config = dict(
    d_mlp=512,
    positions='alibi',
    qk_norm=True,
    tie_embeddings=True,
    parallel_block=False,
    beta2=0.98,
    lr_head=0.00673,
    grad_clip=0.5,
    steps=10518,
    dataset='wikipedia_en',
)
Each number is 500 + 40 x the weight over its row's rms, rounded and kept within 0 to 999. Layers, rows and columns count from 0. Numbers have three digits each. The size before them is the row's rms in percent of the matrix's.

# layer 7 attention value, 128x128, rms 0.135, rows 51-61, columns 0-127
095:574585493487534491463429502437477510488440475488504490571509506474520493476530544504533441491598506576514570519424493472521482552530438463503461475512521498492546523517491548506481491526508510518425497513480552469483520481483541504511496468450511533522469532503500471419524452463538520571504564466471485506542489492525493465433532519534435497520494427501442507449509502471549461614346
104:434621506502500530503561488533523448474478518489482470454512510555486491519546458480477450455513519571523521491570470438477522480472551519510492577486516506492534507529519460550517508437508539384487563525527533500451506463442456411471541495446587455514472560418446492507462529434368503498462449487460482493453488443565467482480482551504526525508476493489531525531537507507505478491515
134:589505465478504475476551618558473535542478451508431537520455493525498526513403437513511569456503514570452469498545465472496488528581492490507512472459501487521526512455490504496476499506462462535565426462514559501470513485434520434539494507544424550490504456514567509571535487556512523445511503517560507533508551524534516590534454473495467510430548416515520530483450504457520436522510
111:439491512456516503524511466525526430503474469486467449452498517495501460476490536488422495620550462451512561505466525569497484486498595450491405485497383480456498522480518513487489489495516486463509501492526452505526446508531497511561502473520471556467487549549482495557539529523431517631513475511463550499520523466549402531490477489466592502471541559533536530461492503509556486444465
091:592468509516494452530573552493512471481428465505467503516487514515500528498435494580574521549437531444462502483551492428522529470551482532489510540508536494496443469464507443489539498480481459512548569460463568526506464601527505539498478487503486512492530419595531517552537514501459470477532507505482506487507552552460543491528474450467497499613534511595510480508455484447484389513463
114:517637479452515468502503597522479544539468556523490537574481495554496544530538419484589477435498489409472452467493476503521502536492539547521547446493541501542437594469498459495531514523470490536470494551440541495512549463451524459539494502485552511514482547470459517413508553488581518455514475489534516486481461541441480520479529495512510464506472491510462494505471510416503480597536
134:528520465488517523529526455478521555530448478487474558495493483496521523504444514503494549472487436396479463491396480495513490538537529485490451454493477489534451623495498501515491500557471505457419428519465438493473509484549505476556545485490480558468513541557484508516558488585480515593535426503533514497483560516512418555540461466511498500383530505525466530473501513406529459526464
124:430425531567485450495568516466475468430547518507474468491520526540499493518505456452530485456451554501561507516541520437490528461488454587510555537507548509520543398503489436490558505454506538474566569476496531474436552522433495505428406528494510404548524445467475540473487493445477451496490497471488509504506499439472517443488524494480486481600494517532518471512525480583457531463519
130:530474493455490400485490613554485532563489539509460480509477503482513547483512471451570449475523526536461527409492464496490540517508596556512593550481555508504547432482505447547518522461514508567580466501517599515509514486414487448549546480555521522559515510480524502514493562467521520496538517475499523554487475528509524468468551547512496488545489496513616498508453506507491513565542
105:520423502513480407501519563537498463504536518531452501435484542524479476479523555485514542564418476527469489437476485440483526490528577480522569569504511504498468420466521488491499505498512444565574526443514493518532457514456460545493448484614510481509544484566535522533477562498462479519588507487520539553476512459493524444473531483469533503576527559494571474525482478574454533434551
121:385569499506509503532573427457538446459482482472499470467523499473489474534504522496477513562498527533507505497492491549496501451443557506508430542474462496461534573568477453583537495469524556393520538515548497538449526484544496493444605510447569478495456536479450481464512494429399474527438469535456496466469476570509511490545483549474522534458490522520534474531536524546468515466478
# layer 7 attention output (transposed), 128x128, rms 0.115, rows 51-61, columns 0-127
099:411465517522479514535583512501560451537490463538476498450530512543457525514456444459509556504426465425474438485553467534480488447507519559517520512478498498477509458499475446503525553512459508471552529510611418500486498488549468551465476525573473481512576515512525462521478558518458497452515492534491473548468529558466476577588462489477521539426465516495528463551477478503432522441594
102:578369505495456485487455478500470499539515514522493531561468478461520524501443558546527515514527510437545480512477563491518436570532485511467555417525455531508489527480458584469518439563464459561512478448467458518506452507526555567512431525541453498505492440572547511500537448568588495465569507543516489476547522567449494527505534458456505494509461510510480503481463462448519546537467
140:436494557585495522461453390505514525481541523498581480493488507466507488501559542471453474552537517491498525485462515582510573473490538500503478549555476504448441498586489472484529479477578520474454569567452498506533544539557421553445505501482531487495510534476451521430486489456499414511491503453456510492488489475471477451444498520477537429516474581524500476529515552548473576424526
119:583525503520465490545506588501500520505508576537543505545452493497454488522478420522554481461443542506561483488588499464515504523481457478529554539531542485517541415530460519525493480508505453597505496497491534464499525484484492473463418492487499432543552458448505480436518523459584455382491539525461435469491465519459521465515501514571451454530481474449522462516527477491436484593533
098:462550500448539555474407456536484517511573494466536485459517465495503503541592471437452492528600465589496493514504505546443488544520525514460470507554499500478561537538542551554425536474563517500445441548499474478529488437534486453537515452475462479508492588423442517520471477534530478494468483482537513488507506453568485468457551582570474521441523512469504528490538487563491555460507
117:496409535589480517471516432488526497484521418455497463468541519507536538461469581483466559567511480533527507520497527436485549464527470435519464515483489485481625473548506544497485493495515558392500495467559464522518494520557454543443523526496464526496468473531512528593490465524454514514444550504485488554513551483525525463537447506476460557471529506520535486461520437600519529422515
144:499482504529450479448479541531512514474512516469563454520490520520497482567534491477520475531526529558516513541586499508506542490472442469515504546490507424441569364531470461463492481463521452543568549520524523482546548478501465539466429495494511455507484421483506504494484535429541462413451603499439499548515457482494522483474480595494501448566502514466559451513499464587473512483552
131:526561476414541528484471483528473501560473483492484555485520451453521499456538550545485518523574478504444479468452501544471479551473506465442450471530458532534467618456541551532442482510460512537465419493522474535544424531524543480554613470511525548464452565496524482547524472559492539503490439505531489462506496555551533503527511471558521569443513494498472561496500521413559464509505
136:479512544582506585508506421519486496466510428474510514479499486491521507492501499516439510539460458465494488543498555492528511455520456465544440442521421501541447580514547628484491497557460505386452545499480444501512447544554479511436502570480474501444486528507442561475493461542495461508459459512489469423491539523490522549514420454464479540462497487536423496450532510519525537458489
112:524587516457547565518514460519481525496494490433502507521492442488531486536518429517465454453517487472553520553505527501521478490507470466485437446515484516520476576513563570523514521488514513465436462496456484474490520528523519417516549524411479528464452567420450521458547430486506496516441484509495441393538441514489510526473485509568430527443546443534429523457525546470562502543428
132:605449472479461482547428550523447496545503522505522524534470481512484517464478502519503467455543508454539509547538525430532449590537463504505565469526468513538488456451509566465490464540471415601519475486448515488523453481445532505522400510533445474518520428525548495530492530566577539452535510520511528518507543468535478502442552476491523473583444501479496535506478468404533498556509